From a checkpoint of a small transformer trained on Wikipedia: 10 layers.
Each number is 500 + 40 x the weight over the matrix's rms, rounded and kept within 0 to 999. Layers, rows and columns count from 0. Numbers have three digits each.

# layer 5 MLP gate, 256x96, rms 0.084, rows 79-122, columns 48-95
522499576507416471429554459459456483463526535444465465490465515484522529505515459527469499480510555483523537530484558571485482581526532475381554
451481576554463480502516568590554494540486499470590433466450489537534461464462567545485506512540427538538523520525530475458536519443517498445490
489506477514461498450500464535509514522486494445486501459533548459467515494553459482514596520486526401550523564500504418488470503485508549532520
504452496512480404475496492517459496526513420455517494532487488489527555514498490499566491482396511587430562489493586534562462548566457512366560
506476496515569405472513525495510397545518545506480476488504479502517506495460509587510500395438498474478570470447513523463502569454535503497535
498480497464498511477541472528440505491510508517415515504441457524577524441522445504495520474417565536482452511433518529532480531501535434583526
561493476520551472476460555532487401514581446494451438539529517493481527479590538426516498509421518601459527444525509499474535503513541529437542
489447462478488497507551516498457510485483450552517433472479456518477554622441509541519578444452470492543533539530547593539529495447446525474513
545438539532507568501555529475482469503399387540454512519527503552546568539471444569546522506533471523511556496451484546497462483467533541499445
531511483480557421500518502529458420515498518451441441442488473454515416561513459480488459502497531573476546516476547485447495525486473501406537
535537529470499455387534539542494529540509462523520504515521515495562491478432554541488444414489447531483515560473527504540423540467528544473554
516515504569500503528542525599502462497481482523490505509539488499443547520442498450535464558564469466539540593549518476545501437575496507509526
532486548463514562580555524544516482495550445510559438462522479500538537548495489526522492417452477465504506448465541452483497463543524497444484
547498489561481446491546495455489562480455513503535477532521519501525450454452563514516452548522482515469458524418564496524534531585513469398506
505417575506449531425488528497469546594524514561487489487514510486481490542527497480504613517528480551444509506469493531592469487512621438538505
562505410572490422474470574485515494558463552482533468503485564544486423514462530474444548442506518527482457527474528570516484565547513505484503
511491521451527449438518460521398509416487497481485504497508540449522522492442512474583538515520480479549461573535555492477489532555508438451502
568502502548466518482497459539460468515533472477460389515472518513624551508538475498527520498513512525465559486460505559479512510529492507510484
619526479515493448403399557505462497536535448491486489499511474570457541444560437536568518462447552490488495445505506495531495519469491520448531
587466436528545466486487435493548472504548507502483425551464523577525576537530505533480540467475492504524581511514580499538532466475497449482578
595496464549475527471504558465535474489523501522493501554529583478458552490486520498477518472479518483530515470437550532463538524577478478486437
479427511493438532568438503532465398422483544439510465557537472520496544572440443543545536539494466514510502500552569511491437546466511523512550
494536467548489565458480511591513468492497467552501486547535484449490517566509468566534514495482452516491523457548498518452532497522491511466521
391460519514504521451534512553534457480417497535468437514530511501511495479538474554460581465543502455475577467515521571490440432516450499515473
562517510511504527483451516520478520553509505486522500609500452551452479514457474535506460469409508520514534502448533541507564591469498451513527
489493468557550503533468532535504513455444445513531415511475469492547569513543484591546500450489513493477539475489545447517501485465475479428511
488495498523454467507525461503504406543538491495507472519476496546542481513488461529559525457487452505467507519549507480485504469532525525389468
568461475469467502532529486528495493506501555549472493526476495499482493513481496556472471509426454550476508538466531508562467454498490457464616
510440439496480565546485443475537512451486454539499474502427502454541554514501521502575517482518541470411501532504518514528447498475467446504495
535511508534423500549501516525433408545526441428476473489564527528508494519528468469505469539579385468546559530548473522509461545554460472578471
493455508462495499501543492497478473463463465512547465466461511462504505453476557491521507431474473560445528482512474518504386473501575511468477
508390491459485477495422573574522425505511523484480441431486489484437417492498530466499562498453483516485468514461434510523428569513468492507498
524520468508414447526472564479511478582522597487545468570482503448471462489576479521510516482438508483482512497554479538534553501512481535426532
509455485482481434493510533416491478567492488486486504462452536473584480502519452532529555493492543519525516491454370568454465483520515469470501
529518506423510557485558510488511480545502547538503517566519568500526512489476535442521486519522538438520484494472413491470531510540483425538499
440479539523502481524488482561456512443505490452508451482440471396559473444474515523462507482507495524502509497510492459532447471438526582557572
493433473538462564554494578442542537492463536485498471471453465466478492558500527512497596502516516449518544514432482470518498480575476406499509
582487561506477544468512504491499452477544523503444497510502527477555492494510453535537508500470485459525564538518538441588483575528506454521518
518559486509507416488464531464446492538488516492494445557476505532452549532571489491562558472409593456470555517537473516521511491526449496476467
542526575400415524478483517515391481586499535491478515503515477482445447459453468506459532500476509497551479541443503510557452466477515578495441
498433479493477448505501410539504485437508515562550496558521562420522499529476495508517496481504462449509515456512466534561408481469516527501499
517551493571440446559527450483542511544577445517525435556446487408532540469419440529499468461544449541485548594421407502493437475462475529501478
459521488482459528488530455477525461443482520508474481512494459431469503527560516497533535508496475510582576523500460461508493420484502521486530
537510487416502502405527494538464467419477466532502478566501521521586536470515546545463531507421438601472608485496548499554507440523480543493530
# layer 5 MLP up, 256x96, rms 0.0829, rows 79-122, columns 48-95
509545405517444545523486488518537532486514398444442491567493544519523560494511433458493463437397566499502491439523499578478493459450484477467535
474528552506460587492534482473481471531454524518517470497537438536480469525477509550451507478572514472513437489505534493475507602513610496482440
551511496486531500472548495524493529433511497543461494484565538499465485477464418456550528459542485509522510588510532525427526472475471516495439
446478503508574474463478511537543488536505534510427490508502491445443522481536470504578528464561530482514463528471457571401524454502507492475442
471526500530497434559484501496537565503540457455462487451526518435508484480453552430513484589519453468504522510537484510437493461532525503438497
492462530548448474537559529498541484541539534477523494529548480482473429514452489419504479462515509507569445533502492485477581582445576553538481
538528455536522554450440504534452489471518513492538516522544477543512556544438473501519577529442490480465482529484505517491504497473528520472493
465476534433533436540570483474473485540606513398511483506426542561470508529533515501520511485476470535532486551514490393501529531511532489487498
576418558492464517501548521557465570473551479498456531437484425540533509394487467388464479537546571593528498563537470525529429495473533439482508
537498461469534475501534519505539533443494492457567488541498502448490459535512578476527471459486561485555451442540432552534563531510517497492493
547509501469527413520575517493543480488513441533446514426480459549481493558564522454470393557483489492467532554543516541549429549424439446471532
526504439478490519456487482506519452535532501478436506495453492487492461478511450432506495524489486523496475551490417529491581460510471478505497
474481512550573441497495543463498503514501475536446538546543523497411558539442491450504491496452470462548485534522484502409474530489549485546619
482558516440438481440532463533390515501502487473552496492595495539483443547532492551501474519444471539577534484544425476529469505515534483463545
574500549532485444460471458441534463590484541492504551431430483523478488500552515516499457473512487448455471469468543537464558532458512489383570
501480527430526499510515512500502458555559488476571519543502556437407509509472423512495484523482494489486524509554477529535537490481499515517448
475487498482479467471481526500459502533532459526520469437441468540569432514472541478534437542551518557584551497485512535504409594509511449545488
469486539513481512429572548451511475539428485482484487427509488429410564452546464494510509506462553503571461487462532548545513454441561505526524
495561457547547451563413543569533623510516470545478472571558510438560534497555492477570487479528487532498495535473456503473489508525523531530525
429488563450489467541495428477511473476447537506518469541512508500440398578561522515471478519455472451408467465471576453606509527463456481514512
564499479560457531487574560527512525480486533410473515532418438574469511481543514428537561473502457486533496531516492477489501521521428484475553
541477506531501538473499553499562580534517517529400538488422535492540547432554521527499454485499512493505510502465485521500515498505496530574483
488452501516508502500486504490545501576441501498476522490522522489486466484525516456491477533554447484566515552474456514507500533524478504499541
533538457459487388569456533533432488506524470545504480509429530541525506533465554522432483471393450485472471536418492479459518533524489561466486
491473506508486565573491494485489508511511506478436503500526504427530474500417446534556533443524482505496510486520510507539530550429492462496439
484469508506495524453528560459505424415471559505436542575492502490510519456503531512497459489521585481504451512528551530472534508533503550437527
477549545479467486530551519476526426548452524472452480442490507574546508547451472497469540502494474537450462481536519477392545506580485429428473
521536484572497507560571497482461470434472443484453507535477484488448569544470591473517533472491485517502464484485505540520460472469542468487431
558538469496469463449499500539462507538532535553505470419540431461504476445581470488489504432500490496565490455455470512519484515504528465495519
496560489518552538510486491496444461515555518491451474431552526539474497495431488545457485509584441441467548478473480529531468511533479437497447
528486506550534466497483521503480472489477479489546490522506495476507565524530451461516489547476548498538461502476489465512531520519467415436491
477434555502553477485479421531478555490482464528473533458495470456490473520524524490531539508480482481538510484476550535420465476469535517473527
520560452509564436529473494546463499442433486459477483476481487521535503488493476419475499494472521556469528524493520530523545523506452475558500
503602570515528516504437528531496587542512566531517459493490559463445450496402450498453432511534448481560507507481490492515504493528470515511472
450474535504492480499471461508520526514544456451535474445480481488488437522505477500469522493533483558479538542486506442538468485449584511483536
572503508521473454536435560486513465521539478509502517512565484555415506532498502509517469484549462426501554531515550573530521493506459442492498
463513535454496544547441446498430525530426529494459507524485431582522508456458528590564521438474525488472511562522537440509584526496460504543513
507505517433440536518485516490459520394548419396517534511515551552511482486607502584565506524445496533490500565518471548526492503593518509485503
517489526488494551486459503495480551426485453512538447459549552485443467535527506473476493518523474502526459423534544482518479492444555470510491
509511525501472501474482438524552571447444420528468492490548496443496488579504513548541467496581431524441449477512491475494484530491539498487544
444533434472515453566574454539518514516483573495499544484546497457527459502451472504560459527500485417556483481510485490477532481551488464548437
461445596536542567507467477573461541518504464445491515499530517459481492471484480493585487649510509457501524569508488532480407514535469565492444
543511477454493464473456542475466464533497491582538529495481502544432494534508527473492583530517479524411506555471478482518502470495533487517535
416495473504526469499506475443541482546519547474490539472538517471477554441559471470533474415533549450532458566554575415513484569486497455507541
# layer 5 MLP down (transposed), 256x96, rms 0.077, rows 79-122, columns 48-95
482456562417463502482446537499481488509456556535527488468498533533516414395453514545514528504432481452579481603460523459549505485483475453468475
532514493438476550486501489518517518487503522534466465480512499439484508581476500463455514557449513513481468529460446554511491479615465472497485
596467492491546566486533578590429520472522499432511506494518383533552460510574473525464518507489498436437462467447536483502507468501465502516502
564437477475545527422527576550523550483500456591451497492448509462509556537548552481529531473558576448442475492503443458551541555505464530522521
414526447432470520433503578443528551467465456536519535537517516495476473538551458498491484476444516519425506482444519419511529439450515570550557
493468524511538479508504466556395489477494477614509600509454466527509545434582536493500530444496486496475478549529463532531517452502514472508535
502522508472527488469470520501542500455529519571516515427491514479526492436579493499543529534509452507547458502525468519529472527458561547557468
540406457492545458532486526507524479530498581424479497517523516484546488538622509497485469554513552508458632479425491480493480480484547506558544
506539447521490574549517500490525427515506531518528458495444524431452461548516438522508493559560508561500530537490432548481558527544494565499516
500449472524526481517514551495573524533440535493460482501532521461483402538424539422485511484499554557549460439484486493469525426473538570488530
470517458496589498550575542425591566489446521498460509507460482531455476580532471485495545500549495463465629491490542460552450467472533444505564
439486465463501475482470544496540604506502505506568475456460507554496441524553458471538429528508538509557526505479484558454458508547440485533477
464557468482443501488479498442520435517524516437477500565449458520529570493520511585527526437501449495494510525495445471369502510554486447453532
538470506459485511523493527513464533497490544546513521522452460470515433506562479474485380474434479483472534543545497497517511486479483508407473
455518492527497522499481447610482556512443515459514494480443429467508506518484552452521502462511472530537530515503525491502488490509514489512551
495517493492553496496487519515424510397500485491495533581438563538448486496563529506489496483488522580512517511446467535478503480587455465487510
525539506425474498491524474504447492437483512437505517555548498543517435547499512544544490505479513514474457469525520476452523487534432533484560
575514562534494471494545460489418490535426574538530377434474497502479483542461451486533546508506488523508570539506552549463460499540489466513544
488476458515504567524479478545504462444606468554524507497530451454461445524486506447494527538485541490530541481546551568543540495543488495486514
447473524586501499492456522433444507483422537506566454508517564542445483561510432472522589473416514455398593536472495450481484510508505411476583
503500540462535554480499492605431510507494515529508498499452435575547496511519502535513455476509447485504500540529470441534533418511540477473571
466373466489539502547483453531524465553480514433411565512516519550544485468494446518543450572520475443520503514555508544521475492489415504518428
466468497502504483482528465518533514511434552422447486521509519512521475503434475450466511497491522490479424473461560432494426484492501474516439
507470501520523483486564516512450504541496514529528499464391432517488490458561490484556526500489604408502506527495530535454482528450474547448535
529482496501504486445520497566531448443491520579477579541461481568514535490493548524573444567461500479571484498409462446527508473509485445478449
471515510552506472501549478430541572457484535534542501501486538497497453482481496470486534508495464480553446524442419506483542442515500543544426
503521562529571493458501491514458538520497512476463518530521512452440482512545555488466528513582498516527484411399493514444467493505429382577531
476490498524536565467529559484554525556459555497430482475487544478460502497444473437501494441500511522461446454544474491518457499510498598495505
458514521431396538505526488537436510467475524528492476437450509439539505462509592495577499478501461499506509538471468511494475504514463538468524
420531432523481552494427523515538625530469437540538438377451543544458423480473477501517423499502542527538461461489519480534465507510460533515434
495503429488483523459491542490468501452515511491490583460498493510558484553589527536453449495539519481452490488515517531497462548511511557513484
477585455468388543509459531522546534443493471575497492544517557491485480571548476465515449595558487506446455502502448513513487490485490542549523
513462475452488445424566477562572533542488518508557508446515554459483512548464492475466536478483527605553428464416568505461496496541489516560518
529487519519560522539477535488438506430606452492491579491504521477452540420525461482475499435483562533452509482542421478531480571446554511521507
491489525487487513526523512457473464495516538515474578508502567508511498437459515451505508472518525509521462429466484530516522541549498467548431
466497499538507474482484525469455517457533487488523454488491439496574535529549481573454487461497495481523535538494520481518501420457473539505599
496453472464528439458461561522456482469447451547568509494470442509445536501498567464500548509523440516513499397543516544524513473506425512589400
541532465506424446543451497474523523467530433481525514466592519530476461513493456559513478493500476483455521463507489506445512476592509460496547
514521504561498550505448502477478427555528525499488562514508514439512583503449517505522532535519539542439457543512460548518511523565514499558540
517463499481514485527503507539490403517565535479546504451515493501476496458542512465519500563393539558508521510518536556489494492422452551476478
467501469439520591540480537491453515548545553451463507459496473510503520504480531448576509546469539504520557514496540490453518587530475455498453
502526501435490514618469527589439549553495483565491467549499512481551588607450468550443446481476503527423489493460443542433459407495545490558514
429498489545520505504587509456524518524490507478524512501485490525518488511511514579507492479470492426486514480478468520477510542441436526509524
443533525520473486498477536491466515560590526486438440478520535465553464489479528495531492484508527502538450562486531472488435561483479487491502